Each number is 128 + 24 x the weight over its row's rms, rounded and kept within 0 to 255. Layers, rows and columns count from 0. Numbers have three digits each. The size before them is the row's rms in percent of the matrix's.

# layer 16 MLP up, 640x160, rms 0.106, rows 257-300, columns 0-159
098:104131106133115124148142176113136135130186118110130144134140120171108155141083126198098139187104112095121128127143116125175153143111128113101121109133169144174150149132134121115107124108148165129107108165090133122119098099157122112153107134105148104095143138166168163126120087119129113123138120116158124172137116097156112182120105114098121112131143163128105130114168129133107129152130092142144158108090164133129189129170152147133099121134125123138108142145090148074141169113123149
101:121089096153115113140114087113105156101131108136153075131116149119107114144193101104108138103112064159131129097121123141128122136124162165125154130158112152139144145114151174160141110112117114106146091115112186131145087167120149131141112142122151149145138154145151126101105138103095118129128105103117129132181153094138121112102122110119148143161095160132108122148180148097107127068108120146091110132128126120157127187148101114115101098122162106150156142158139161116155130101160139
100:101099116167104114130074101157152163129144122168123112097131125121099142173132137095113146123132108144129152141104115135139165087123132158119101130146127138113129140156129124141107122100080144150157127141097181170118093101154130133188093148167094159128130122130113119137135096143112116134128167167122147117156113117139115127153170134124164120106115111108147156121136117092148170128167127109172092099141096112142128145148103121168145172130143120163118124160171144113091129182093173
105:157115137156136120133108133120140171152163121140158096123126148147122100141122115115143141147176166088122111135121125159129123102125084114100146096097127133099118121115144119144139165146088130150097154184150126148163144119106144142143041150106119139127116182118118142144110155094123140138120110125121137090107126148179116107099146076141165111119144169116177108119163098133125130150126126178080166132146120160116138166158148121097139129104111093156135127159133160120097168145122138
101:104090089168101121166151152149158156134131118140146069115147129122080110138076151091159097129182107170146170143128150161139157124150103119112146114164155146117115107122164113121091144138106098145105150166132127142139118122074140123117111132138092159129117122144086138099096123103132163123108121157132132118139148135131176182121140118111184130143118139121118145152167115132130132136115066175120131112104148108134088101128134131155150128160116114090126129143154155119146137142080122
104:140135073129091158144149145149130139111131109132116137130134121177103155179119133176106146157127108127140114174103142149131191142077069110121160123138138116080122082142163134109108139123121145113124133104103138116123105141152133139155091147131147117111146133174133149086107104121135138130121134127142172185147145127152144147138148113120151121101127116153124146140107125072120124179095109123103130124163096102161158168108149164124140119095115159115121130106117148111143127166088184
104:107120126158115112102112099124110195142115135143158173125133140100090109122109135137138134084127181123151132104113153153112165130136100120079120127147132167119123108101112151101078112107162149117111135167094121155168159129110125102160118145126159146111157126156126138114131077136112102100103103142119170101137102095118168139142150171116129144084112128157132134133160132135097145117142102133075116130122159123119087135133169162120125114138139173117126175115162135089131066150137108
106:100134135149100154140121137090121194105146130127105123137115118088117095164144095154128153151109125139100154135065135170156143125114115172115135109128138136124134109092162165121136121150145122111117113207081129105164175126166137126140087135141127119124161136134145124118103113088128114113091080156121147155161123087144102141191137112110136125129173091109132155170122155129096162131123125134133107121128134144149125088144123127152136132107156130156149122129084143088122088116111150
097:168080113131124133159110152143147185150151105164085106111121123089130176163126124094098141158123152137116048094132139113128161116118189157132119114090156124152129119089137112149086144136132095144157157144159126097121131118135127113123112096137163118144147142135133127132117142136145114103145095147153113119123159130149139100109116104081151110094096160118121105141098071157146126099135124105129117129137090100141130155161140136128125073109131156121158144141144138144109157141171091
099:108119141129127118146113117098100128116104118149102102131184128157139138140111128150096153103142174107144117163180127119135139155152130155156143105158126136088137151175122118136133158144118144166094121156114105159128131094151163155141111104132057119159165167183142130105159124111116125121103136151132129098119094159161115140103159096158146139142179144086150147171133138078123150147144106144132161154103074112097133115118134138149114111104133159118143130104131113163172099146115149
099:120145150119135158136189102114094099151182141141156149105132160154112145152120148130106109128152082115113137147087109131109122157125111139190110107144103128133162114160147124133126110142074117161082086099090122164158142132108157145159124111158132157141131115156146139145136108144149143085113148164092116106139081144145158114095122169148132133132109143154122153139099148110095152107120113152139099138134079137140152122107138116122178111201138129127150145168132114142152142116108148
104:133068163114128102114149153139099108152181174119141147094135145119133138132146121123127110140142113123096141156124136177144121138097119202131143123124135135159131124102150162131125133101091118125112116132123135105189130091144168138128139108111100130097137146116090164132141116062117133100099107126119149119131135147127119120169184121128161107102156124144121151114183157153144189110086117134138092130151142131140132142132147111180115127105182150137171149142154113113123114085138126
099:123134127139121110121131137133072161124146134135181092151146107152114128145107130144101102142148104137152140121133118128141100129138161111098163101131122169113132148127099130114115134159097173116127143165115121118138111116096153140128104126101143169161143115114098156129084113118141127156115134137083150118106156097131147124181097078142185121135120141146182110111134089142147114170160127109124146152147158159152104167104145143101136132141096192113155149167148112071146074141158124
098:108133090126087134117147076137115129161129109200107128118169123149131138134138087165081135099122144105161152103135150137139183106142103138144107100130104147146121127108127127114086117129104119155113142154123139157168128155133152146143139143150101106159130077132141154123150096118148150107085118154106157125131123181130126130141118155128147104145153152105183117104118127112154141148149157151125192136125159109116147103142141180152145112130174133141084143117155133148114135195151129
107:122159083159113169164131088092098103110119127200118108152130090116112174153149099109112144122135119151138131159171126102136165129113145119099173115127106119130115107156144136102112102099118134167128110140078152125142136092114145153121113127134098111110123147164142158111160145124149111160110126091124096138120133126163172176144124129136148153169143126118159115131123077139107121167127093104201151091101107151116101124098136120133140159153146126147104152111159116164146114135132126
097:097145166175152098139144163102087134101106103125135105186106122171098162145109113130126130162140146155123118115095123104121146116101093121116125096159140173088152143119103090135142137102106132147105160146116138102124111099125138126153101139125139104136178113129146181100112116093092148136154137130097137140120131105177136079147104196149112132089145149141111144122136136126116120088131094098097118098161110185133144162117137130108125169131148140167126116153150135112132122108112165
094:133132113131127134075098125121127105159158095128148117135117114122056138113100134114135157132133142167122127127138132166134133106136126171119149081184132135166082141165163123128101150110138123137116159128142124150152069132089123126202134151125166114116104120130144147123100102139134163139106078134120160148183135090139146125134099116126116149120153135114123143117078127140119151132118086097078121131126145118166099127138112170125134086166168129159099120124160123143099109099123160
101:126111130135139134123165114128151117149142138119091134087095142121136146130108059109095100096135154085118122098118059158138135156154130146146076103126161125125131095183128110148085127111134092136133143149115122127142136115105141104163155151100132155092071121127116126130156157131118106147110090140127146147141123113157123132101123105128128131150145155157103134094151139107088133089097092115063128149142102157166118112142114114104163129114136134099132152164094140119123103188161102
107:103167116126132130081141168109132113113122140108188118137088146109142118101163122109127081083160140089175101106165140182113158131128097135109125095087164162109130140125115127122090155112132112137110137130122154133124125143152140126135127136115119160121106198157131149128134134133143146110154130102129173137114169148135103144151102092127138143133137168134124153145187127123090157126117112105115139127119157147068086094158143149086167143137164099123114150160135145118147143157121151
102:128138098139095157111117075132131153105136141181140140128129138124118117135121144111167145082109169131113126091093102193123169082133128150106141106149109138140157142124140139122098120116118130107101109154162100094137123126136131135154098123131109132101127141151156156126123150150129152174119145156104168141157110131126138110145152138155137116103159102159188128121105097122111200152159081123115087088170096105133079122117150126129108124128117076123100173125152123131129090143127152
098:149145096144068141156163158097150154091138094150135153132103112153127122163134128164131108113135143159130112143110109075169124161124147138145156119152158154111135192180163133116129140128117105159149137144092109099158136146141121111138086121119136122140140145112130155184149118139098140128091120135091129134140114129142104141167128131168105100146129100147116117117139134135087153159133116113114155084157161126088131136153108149132134142109090103208165150120080162122105118126129134
096:126109114127143129142133128100145177095131105120114124140098127138141150150180072172089129133117143098142092078128141140102103115104125106126169128138144114137125102139176131114131139138126119150128097133107122129139111120157143119096104200168118115130121126123105142108132111144094166117099107141135152127132148073159154107108106124104172177091129143133108089106135107141133121145090112110157139119159129065127109128152188113162166135129169181152140130099115130086140145119120099
101:117138123156125075132132130179173159131157155148144074118128122183116155166152116162114122124121103125105118149088123114098150105118113165121148124075152152132121176128118119102135151119104155140150150161156126137111117154143128087127145158106153098112140126140157141109136120122105122097145088118107164116130166118151164147141118121147160181100096117123113153154143102106184111122137115113143129143157108113093117129145115144165162114090149141152146178137149091082164118104150157
097:137113149127139146168154133142113165121121116127150099161128096146112125102132133147146137095098062178114143190182102111157170105140095142160138121087141139154137160147135127136122119133101112162127150162152124131152142139129164081114135152105119121131145139136164142121067124139164129126122084174169161137130132141160127135118130106135190131143127116076139165122124130104111145162101108123111106138115098118109122123156141105126132173137145151160150120149139103095124120132092189
097:163107162125110151082191133103141167132124130165137130136125097128121098117104145119064138092130154135108088137133104110110123164075095129192154086080137137157122133113117166091116133123109137101122103117106128125156135109092131092108125136139103166100146121121101123149117105092165171106106127167142112150162104151154103122142124143121171112115119136117132140150141098141154138111116095107133118128080132147139141130113183124149135117125101099166140128132138096163171107151154151
100:141136102134128054106101142128114099099129156157141133131092140118098151168141099105127110097102143110144105139143155156163131130143126174135129123106183124126126145094137110130140119148158125165142132196155119173163090129120143115158090123165093116105138172135137151173106110112120090131093115153094140120118146168114147145132089143145142086117117122149152098098115153134126183115108104125136142145115119132168144142114118134156111126105100147167117172110097083133094112115155120
093:159141178110089113108115151164092152139134128151152099131124075120084126159149096160131125125146125119121132167123137112120163161139140092159142104092112135138160122123156169114150124154126167125128125102147127149120145116091138098128120180152148113126087125138098168102102135108158139145145179110101120136120135126132123131177114153140184153129121131118142160141103091107105108135103140146083132169111129179163157141116168140131168092115133151144137109100109095152172077125113129
105:132140134139143153139135129136095096143140141116113100149087143119146133170119142163114121131134184165130130152138154094113129077102131142144146118133150133138130156180128139095128120124107171117083079131089131133129054089122133135116109126152156136144117165145111155116131128086142088135070116121104132115103155120191175107161089136134148172115159148147157114163119119112142164118105104116130139118078135125133138163141134168107105154147166107140123138133148100130153109148170146
115:132129103140081142138135155106172140124114112127142134112091129123121108137142150156138132083159139131139116112139132114136153049114108151142142117075156136095148173109153132143128123081111123115143128144176116119148149117117175110184111097097089145139136140139140161140095152100154135129107151151145139136154108140128167154118133068192149131174160137112121111136116142131092182116115093147082116134107087162145115152122130141144128119101113163136121122175112110101120093143130115
096:091097126126083123125151117128164172109133151150115099109141127117138126160195106166162119112200116129102127162148086130100142076093104114140100103085150134125085152133152124137118110123147135124113122145137154110143177094145126110099130089121098082128100133131137153128133147135160112127098130142128143113107154136154147145131160122171112161146097119166139086130086107131101147147112095144126149098138133139128083155173148145165155135173114131134148124126161155115106109152124151
100:123079109136107159113139122088103165104143110129146109113105176106134111150152141113126082131190135169138152089132136119103160109129145157141168121149128128128116129146141154126122109097139106097096130106100134153167129108103150127176136086132131163140142114132116184080150140154064152127107114141110175138095144122130158127141136113080168082111123146131132165133147118146117156128145089114143130132145104108137097139153140105124168135128148176092137129114138189114096120102127118
103:107146136140101104106172113149121159110108134121137121152118115138115098115117140134119147109179102078163114165126132119131099107138110150090126062127130111145124142110136154153136127133127114161093151119096143113123126136117133122143130086111124111083136111157138152132111074174144155102109107170116102155151150121153204155171144108120135111119116151125174167160143116062079151163135141117067151123123128111118159165133125132155157121142134109145117139154121160145112117107101111
096:180111090133173130127140113142103135127128123115151079129113113103129151150137154127105085139134131136111074122122168117211144100111133133105109122108146149083098163075125102123107124138121077098128093130128128148190121157124134070136149093139167125094141118146142141115089162134138131097126087158139142147134145102144175118111117115135163102124173132147133134117113105160130152151149109131103118133143103110141135165135137095139157121167099141147155150112157121106116104136135089
101:147095108142110126115115160109117159092134109133161138119134147125147158146131166116121037117110136096168109140098152106123147087117171126132140101103150126177093145101158105099150116160127151158133079128128167150128107122137151109127118087154083125119134154106091154111153152121124119112121126141112138090132181148143145140105148125141150140127136174148120125138126117133146174128127122132096148107100136108113109102158142109150172164141139152153147123111166098062117155086153128
102:104097128154075100119098110095145135102111086151148172132107089142082147111157078184113110134138136152154103104141157152122130111126122118114131115126107166088126082142149162159080129090115131162121143167132127100131136113194134096123103168161131099103133122153163134106163121159128122111106130165155169129131112127134120104153124113147101099140123167118100139132116149122089129117154128082100132102163121139139130102105161143141106137114124097143177151086123112130117127153117140
100:092105110148101123141168110140119145117102166158152104109085137092115126135128161105113110146120172138150167102104160105108146131116071125150127109158123117096142152150120129108116108144122143142131119116097130101180079145102152132183072150143075139122124128147126120129119132096147111074143126140129099145100150121136144140117144121140129138132127170144113133140095101122099173143077103161138107171095112087118160101079135140165124077127091163107117147118143137098123133127099141
102:103127089145144101116179135129114132123161150151132129108095120112096144144122158183089165161096078123131142110160138194114145148090109138136104115153150160153076181144182143120123129144091117124127107141137136133126120126104127110104106116150117162119143176129177156133119136136155160110117091130114157099160110110138127145146103137129136130156114170134145124148119105135127128119162102149113082130156146133127150098158156133122154131139122101129151154091102108099184155079141151
093:120098127155142147131132105125133144118116121146123131114098151105105077114137144122143105052144079121186119085146118116156165124085146156107116125189122134112113134102126139150123126083131130165126135132147128124152149130119134128190132120148134154137087116111134133153143126165125132096143116160109096109146176122140168171106132092131134138089102138146123146136103132107130166114100129158113131159165114108111127138105199185146137120134134161087125152165117142090091149118120147
105:117132098139135106117135123128131127104119097106134101097130136147115117132082143131111109119166144075141141081142117174149135089129144140101127107086143157159147161158119135159138108080120143117086113110108168137107153108110162158174110119105117150114107154138104180069091133123135102119133154115151092125167102137151126106137133100176123170138125115179129118149149119132172139137112105080105138140111145140116188126172112162125099117104143113113140133128136101098096123081160128
101:100139117141170101106147137120164118098136114123099120131167116148108126161088126163085139105121147179123107107117109124107147132149091108112107088121090147132152144184127097124059095120090134117127107097118096140133072127131143104151146161101132135107135105159177151106155094122154112143104127135104138127172112122141104130095147120134118133157193152114132175155099135109139128132099098105103145124091130137142144107173166104156153138145146097124113142153143123106111171116121147
100:131136102104145080073170158127124143124139136123141130119100119127133124162153149118158117157138124055167132113117138138104142124065098121113134051128145137133153153146138099128121075092147124116134128121135140176119133071111124084124121127120109149119114157166110169134155107083139122164123107131109141139114124134156104158153156113118128131145106117132180139147157142169173131138135102106155117111139102111129118107143149125150177123123158139167124142110170173131164126101113131
088:146135143125060133151097121122197113124114134150104158123138103172109102141082118122131110113140125093117125084128110093137145116112111184121127125140171118174146149114121174139104140102117153125120145153092153118163103150153206141156126134094119147130092115117128161107129136162136107099111118152118112097146126184135121132105111143125133112099107146103117109084122127132080156129143118124139154117115085122107136154151126141121126114112125131116096080134064175115134152139154130
106:094154135127105155111168137081113138122093138117111121095109119131126129108141135135140141101151121119130150077139101131121128116094099165111127087112135173160122146168146167125116172111119128139080107157104150131121115109158142108143089171117175142111145118116126141081105114099123114133125122144137114089146155162187106110184151131137153134138112160150118116152141102059110129105128134130154081141118103145110149152186102113134165127124183163125098144126157134153144107130154132
096:128132142119091121128127127175141112115106073134152128107115155121102115139096109141131090093142147121181126142128164123094138122112115167134144115159188150129148145132155158166153102094140127081082143144163124177202116107104158106135130097130140171150164133135166141129102135121147098097132130126119128091162136093124147153120143110159128148069115139137156144142108120197127156131135144121060138143154104099134132122121122164135124105112119147142110114124122107132099109142131143
# layer 16 MLP down (transposed), 640x160, rms 0.111, rows 257-300, columns 0-159
100:123138085120108144148125127162121142082122130176128124182112098121075101101108127102161087108124139178081141101142134151114097128149154148112110144152089156100143137066147142162117143110106096136120129077133139133099150076119126149165151111143118135146167123109116155113125115148127073118123133118153126129160145154090145110133132143144133140145108138114158124150138122131102158081132125141096079171148092115098118092133135126144160117130121120119117078145180154097120094139111123
098:099177149116092107112121102102120129147121160073132088087125100080139122112118134125106161110101120149128132122107132165196143103131137122129145174133107099090106160134190153120151099140136152176150102152140103157092144122165146143133156157123084141126170136102132156121089155131154081144130140092121157155134099152117089165112133149141155128126163118129105188141107143140115120143106152115108122120117124080097144140114157118126126116132135103140116143123149139107119087143119156
096:103158146146151148172162150174106111139151104113076111176074110092127102100086092092162118088116145127149118157137147101086114146122101138118131097142100141105075115067102157160158153116126135145150136109128068130108130081125104121125128110099142112129094146121120105191137143138126111111114107129175105141127145108124118097115130133128112088134148155086161131149104123116107112122123123138130148134137086176142133166098137150115125136126143137144143135113117113148172132144156128
107:137147124149131104115161158142145124132120116130161141111146120118168106136149147136118113144082149145141133117128171161084094135134128119136072109114127167153162166176109125098148062109127155130095103124150135122132134091098118110154151143154110130147138081111137107124110182125115091093155092176118143091140150093128139113180108183124144119132151129134135136123125088133133168111118114197145122109151103135152117124138128123090128135140140151136132132061156105120139078110122124
097:142117097133087177124132154162150124186108097120135156130138155060146150142128123129134094147108135133097083104103101138146121156153118112157162100159152110121133104140148128121166135128155156140102136131091105085134130141163136160127154138154111143147101127106151165116118135148127133118120119131139097150125116145107139143177067113154147181127138181110125128108091134161127081152112129126097134111116078132137100152110136119109108101148134141051131112115086154099111103124132126
105:133136127167084130141169153116155153065131111145201144128168120131110125125079120149114109135159116101140120073136147111102131124105140150122153176135156137167114105119105163123126153110172078085118121139106161137139131126137177137134098117137148092128106119128111146130106134176124120119134172121152143095120109131127152111117170111116131138084101140133131100132126162126149108098169100090089160147179136129132133153155115116121160145134141155124121092136108157143178140135160144
106:145093162087143144124100113138129137096094145132110184135137129144139122086155132092104149105133101088136094102132155121101118151141148126108147137143148144116134160110133143123120177169156084136149152137154167131104106139130144131135132119134106135152131119125150153135095111176086105164124128066133129103111124127167121136091143163137137118105072095099117138107100135108133066102102137187153086110103148077114130154123138142172090096144135102127163163134108140127146130120120118
102:123128124117143122151088124136126151131156114100133136142091153180127126118143132148097095111129153144120133106110138128152147128150151153131176128141119118152147121103147147122131131117130110094062129158163100121133097109112154073107149090131124103125129113098155137136150130113076118105092097156150163101130130113096101117140124122125143149154081127090148105115144127100142115153082133129114108142185180135106117142160145092143101137157160156139146074125188084174137141126080158
093:110115115140096107120146108085115108093102169121156112128150111166113126136183126170126133107100136126083165137110131163098078137142122114133118087141157141132158139133149135138081145114168131116121113132108149111121120161120066095124146143133137163093109151145176162171131130095137182100093135112143122141157064110122148158103106154098098124152141104152112112135164146149120127139131100099135111110155162117127110110121108071134122119103155118126115110139147093087131108140085134
095:140114149073131088131116064127176116124151113108129128159107123138115147170143134152087134115122123174151110144128050108140154114127165084123122130088155153153116129154148136130105127128177121149180133130138097109112145133107134153132146136154162138101112103094111107109109144128100141152125162105122152157137169148127138161142116122140089097106124127160095106127144102118125159130124091179118119109142099154182070113147158124160148124144130116146187116129120134116123095132139122
095:166150156134105152112124169131172114090102151157122110123131116112142128127092134129144091131120163141141123096118147146101152082097158160125158177109124091108074155132120099121125150159124098132121141143115187113119100171151068124159132156132137142141100161094113101129126151140095159102145117175139136172124129143097131145143082104134103147111099170115172145095130108137097148107126120148117168101127114116116129104119126130122080091088106120127114114142095133097114137161128097
105:139167106166177156148122131142149153101113120170120114126127112099131143063131186152158138143125169113119127187138161132148095141077147069109063139131154145154117158085170163140154115148142099135120138123094128168117127137121140117095133116124132145145179093126100103137112145121098147093136106153137133111126094173085115119117144126109159155133122110102149142131133109147143123132145162148108133119180152074137120144135117098097120128102143106124119110141126112136117145145106142
101:144085167097098122151112156129128147135152136130123164101157110146121139096123129126065101152093134148182120163093105150103092126132181095164129164150135125129175121114142113126140195120114136158131110134156137117157129128173150143095070122165105145138134100131134136126111125115139149130151116126137137129151121182139111151132139130131096155156136123142083104131088121132114154114121153106137164173115112124093114095100132143134104111164116113154132156174100105133155105137097177
117:125156108120127135125114124128114124147107127178106090098150099172131114112128139095118167106170142110148172111134123133147140073164113114119113133092130139166155134140120105130130130107124105148141121140114147108151138150087185158118147167128142100156138109130140097125173045118146137116123132095101102132130146153130113111097129106117155085176115151112147128160100159092137119146137133130093184149158134128109149108142108085104122109110173139144134160161130152177141176147123144
109:116117123116142132132132152138118160154142114049131136142150136152165144120107104120141135137105172117123132076101089171119128143089133110095095109119133131124097127116144086071168146169146148086094119135097138108145126114175153113114134167101132152099137081153170086120131130141113144123109122125108164089125135132127113118118080174118182158160133133154159153087166104181164122139103141123090148151132116139122139131124137125124155105134137152112109158130169109136136112127134146
096:119125077110151126079161149134109145173110086101173127069126126132152125095149143111152177124140123120132172112136141104167137141146123147153121140166115102157110135113103139136112155137129106140098148159114102130137091133111173124081135136137094163150121176097076135153141124142119123173133130141159111120076102084157108105122121120108128145141155129109137154120117152150124159107168120167139128171160140132135147111127115088116105109110082148150142142135091123179099105148123133
091:158131118116135135162166143090119134114141118103130135150113149178122124132123124160143105132148117158111144156141161085114112131129153135150115144134111093089127117122105141128110149120101151136178076103106132102134160120071121150117088123091104134152150136136164135135109144127095120112135070179129102135134139132133152103149139132135099167141147134086136102146127094068095117102183110106139111095071110127099136132136163094114128171143150095152079108131138133129091123179152125
095:133161118125136151132156111153166137109120140156113131102152126109169117098131114112149149159120105112106172121125163110095126149129158144137146133149142105072175125132095147145126166108112115137151086156099167172092128129102147076117144137174138146145124134148168106109140152132116149147072145136115100110136146169135111133184106174106139143118148109145147119172122154107124115152134115136126097159125166158139120165142109192131160121107164122097124134154101107159112144124076132
109:135138112110099140161133143158148140122100161162112111144150135143157150130120091141116138119099174108102093146147126123139132114108119117149112128109087120128170120101116115134139122157142138091125093140149114089148129155173152149141159124187181156126149092138115134132130145130131117120112112120103143106091112099142164144155160094181118130113112075134090189148141084151107166163156119098107092111150101129130141131083121091147112099143105090138114153128102148134107134084175143
107:104136150109111139136105113110145153119122091105112093093098157142126131172125127103097112093115138100122066130116180099105102157137128112141147169149127130094139111155158159152104159109136138101127100176164163118108117149111145114149117160106064139154099140164118104108119114169152174116136100169121131089120118120140144138169145137109114117140120154121112143126133153160147101157168145116104111177132178132092109134129102149147113096095103151108124126113099123107139134185137140
095:089079134128116113155131079126152126146121175099149140144150092109121118079093161110118121117136130126132133090119091121094139111162096109101103126115107089122123109095126141119131162157158114148108165140107174168097129120183149118107136124141143104129081135183135147119155158115151152103133147135119156124122121167136135134089147131106101096149126193097148164106104118116129115120095148139143106125096113116123107149128107096161119104145117104072108132156101099096091123158111107
093:131133115115110106149129128111124082144138119200126098118169097129143128132102150132144109086123071092137172137109119117161097128141103125167132134124149117114129096136133054108162164154139131154127098111152119135093142140112155120101173127127122104103100123084111118091125133123147107149118136147113173107136094155119156088103120168093129106162122085162116131109088140142135120124138108105133151114095128169161120122162128173114141098102147147143155153188135122096146154126121133
102:103151125139113112113112117098122114122076086098117093119106131099082136096100125141145136134122157163136119143151112149109079117138090104117122157115145154126165122145147151126124129152126150084151119141170103114099141125158126057126152131097122153088136143131126149090105138132097100132168158147153111126132163136136147170084126128147140107145164119135159197120127168157132099083134144126118143154123134118123154121121142139128120121139139108075193152117100183144095108105159136
095:166158163118116066142108127114088154154132131118134131139106162154132121138124134153083123126094086155123093110122124113106139134112154105106152135160093158091127087159146122146080124150091100145151139079137101173098122089142105146113146116089103143117125158150108104128172153135120133141120144140124142133184108107111146118107136158090091112080116110143115117139121124128144110096118114098129144111125157169154134113140176164124118107136107088078147120113130147184110101143125095
101:149099174112109116128135113161090117189160129112142139156128127132112131156154169155174132115141122140133123074098166147132120126154086120127108114147129147072123113123127110138123166059129130119138096133160080121140138097136193134166118123148122137152141081126147130134145148135098094135130108159131156132131115100113138130125101140192107110105147117139155116148154131143120119098088152129120148139133135126123152134113107082120141155135126122119076194098152122095158109096148101
100:149135141117168135115130163148123150113138107159128113154126113099115107126132116104067146115102090099142109114145125138167119112130124157126151140146127145145116146152154169152127150145117126115149138107156127146153154146129171134099148179123162111166135155084127136135143122182137121129152117139072122165127110098164121121146121129082150105113101099079155154120174145181167111140173150163136142142140096154161151115105097106075119169139123160124103078132126106134120126169150110
095:101143101162126143108174108141109124091122134109111125113118167173124111129105181126152132127145080130134166112136151153124123164124108161097168140157162121121111135122114124155165121104115108149123121143126103112110129156164215142166139110120179142121128131148124116162131094185117096112137117143100078072120141108138160141093131109099091127131154149123112089140132141143128151118129108082142139131148177127093146095094109104117093124119114140124141146140152117163100151119097152
106:157114134149120141166162138126148117099140144169132153093107121131119173105148137145114133174116143138161160133130138163123123115136076155106114146113127140098091122134123111120133153114105133143102138126109151161108137144141168143112137124088125116157085144087124151081122180125132125160100090163105155118118139144108134164103154159124150122107100124156126136188096133134112171114106123088108167154125096129124148148099099143145189110099145099175126146164156082106156162103107139
118:127134115137101089198128108169148124165094158143128100125101108131142115113130130103146128108133108164124144129127131169130113116102126160153144112114109149125145162140121094107133112115120151118146132108109129113118163154120133100122141120100125129107111100119164109110098110094163145103097184133203132170162130142117139098146123112158120168110136097145136133096155147105139123102138101154113077118099151172150121126079129164088116148101117112153133100141071112121083081118082120
092:166125096104127102114118163142100129113149096135143105115130132152152148138126133105110096124101162106128109170113141154113099137128138141170130120135110118120096143105148147115184097112116141149130152081112117124124089135145107151138091149149117172121157108099168131101145107122097099091094139101141148161150118137112177122075116151126107149077107142104070113131096128127126162142124112152092169138141072127093099112118126151111109107120134128130148109096098139151101071090153085
101:132155118112167082135106117049145117137124095161107119136157158148080078093105125127096174159066142113126106158143141153160137141142155088157124132125132129128108148132099116132128132121125143148129107127197115137119116115105169097130112118103157107157156098132127121107093116098092105154147125130181129127146097124121145120155108106155121105148139154117129151152125103131132081130110147135120127098146143115140122103089103152091123090163146120115112088134136142121184098156104112
102:132171141155141122147121143108134136111152114117172139132112165120103136125131139137120144152119168131090120140151148109094158127154136132126150144086143147067139174061123154096103137117101111122140110132120129135105130154085170089125131201091131120152123143141153109138145130153115127148154144110104114112094089137163103125128106114124151133132144111152135110131147147130107125140098109162146143114154131109153167168113117161098143092164134114099067065120109110079116111145178112
097:097124109186121112083125118129130089146114123120098142115156092130112124142151136114116144141098111152114154141151115108077081134097123117124117154134100094099131107166092085135084158173109125161111133129131102106141159091102129151118094127178131091132091152126088103137125116095144160133085145117137136156132098099128132135156119169122164170144104116150144176132146115116073136106160144126145129152168110106124149143157139132124080127081155143130128132140142157131154124162081127
101:100114122092175142108118113155111124141117148148094142178110121144119130109111165070127138099135102104122170170124126118127101097164125102127116121128110125118140080144130088141084148124135108099100139079119100097110122103112130181135163133119113120142104095103110171157136124091121132078086149088130089150135115109120059154128096133112129100078147151103138123130104129149117143134123093103135143110143128150115140189120145168143157143141157087119100118125131135137140101138107150
099:117118140124113141174133128139122138095099149105117077110113120130100103149120176115095173076151113151137127125134091110146116171163137135138139116175101137160107155132149108163116161152088081077116132135081150120096146159095139131169148147101105118142131120105104148098112110116138115120139132121116105084148154125107136089096102130140117151148140151109110136139162159109113102123131110159160142110137153097098140177159094124103105118162137151110128094179104163113159102122148098
099:144139125124149149134145126103122114102163122145096112133138119109120173142102062118147123087126153130112091155186140111106108142114142073108144084129092131095142116128097125150137170141142128120146141143176120120096141155158108130107119113115147123127138118120134095135105140120129149159079073115144073115170122180134172142177138134102125128120145082129104147109150156108123102175133112134087147090163152149170124102160127100105095120130131135115112156134099118164107140140097127
108:155136119110145127133165102106114129160107110128132113143120123078114158081118131095118114126148176130129145145124119086117112140106155106131092105117142152139138106164145177122124091096153117149126131098139106139132136167093167116144139138149141168202148139105130123113137119085138139117163118123146138116161158096145136113138195096142151117144141123083142165142133131129121098109115127123129092129106116137118119101170188133140128198132119132146137178128121152171130078131090162
093:157095086140113092101126133120121144104102150135080164126126130105118182143120117150103148164127133122105135148133131170128127103143131082172131105150110134170160076144139137112123132132179153140093095114121147164062146147119088109098125140143118113145123122097147130161124112100138121162105145119136129152134106161097106126118140192135160147121114116126131132150143125104104084163139114139129099101121107118130111069134070122090139124127110133142161126104148075176150108112129102
109:122128106082188096109146126115119147144121168166141139133096147147120119130091123111134175176144087123133135124109157093130141133161125112136103089142100155154166124122091146129116112108103137097134108149118134114078095100104166130105159110140138180130159146106102120106111140147140140132132129112171126148110109159127144117167080133141124133129138088131136100107124092110130128170112105099124149107148169109088094087137112125132114117139139146169119203152120133091070130109140120
101:135157141177134133106141126139147109112148156128131124092107125129137122128127129100164107115122108097148124126098105107147088125132154154102148145124110170089115158119130159159105161072105142149169150172134150097143175115087112125109120135095126116147130123087105112125146184159082118143135122095121098141158153129143147148103091109146109143106139116122150118159165162123140082148149100145113118157159154130114106110185111182152170119138143118132079130098125128118080152126082141
103:130117146115105164141096119114085138125153114110125150154145113116119166117116123136107107154085109120112128125119132147185159118130129139162111136077112131153089110095139138144138089153141130106167138148097106127169114150141134111120181099123128101221127152089120092138124104146108081139127150122085143130159129144149141109098111097130102138130098122125084183132108124106140080142108119137165145084094159147144089134117144120161095125154095109134128106135098091122114113144107118
106:127146109089145093097149110146074142135180132126113111103144155109139147129183131118118140155129145164117148158118141147103091124151147091129159141136114150126139135168125103110128142100143112124141126106168135120092132136102174133090110132146107116140168124144134082152121123116136142175128154139204146133125094111141082127117117122140138169119113134143120129154129115139187114135126099151112106144135138140146164105115139121139111098156159126148161221105158090107112130098101095
111:117091171116146111096145070103153169137171127103139116139116079177106125083122141132104138107119169115112099176056173154125155127167090078095157146104112108132151096136133108115131134119136109140159118111142098160152127118135187091159121116143162133147142111149141120146137113131190120130130120127158116126124106111153107107149116151120147100140123111101124150153113149159132123094103132141120107163109118119136121097161122157120077142101103122134121142108165099115141103124133114
098:126149119125117080114121124160123136176142132099133105143181139129130155127127077151115140152124075102189135151136140139138117139127147155140102132158154135122155075143097093135138085114152131175138137072143105091130146100137133156102118073159161149115130140129113111102075171129129105132127120100139146132123084119135132107128109153149136119101122105128125131126126131165132127127164138138126085145128095136121154101111137132076080122107131152135133215120120144137161124170134101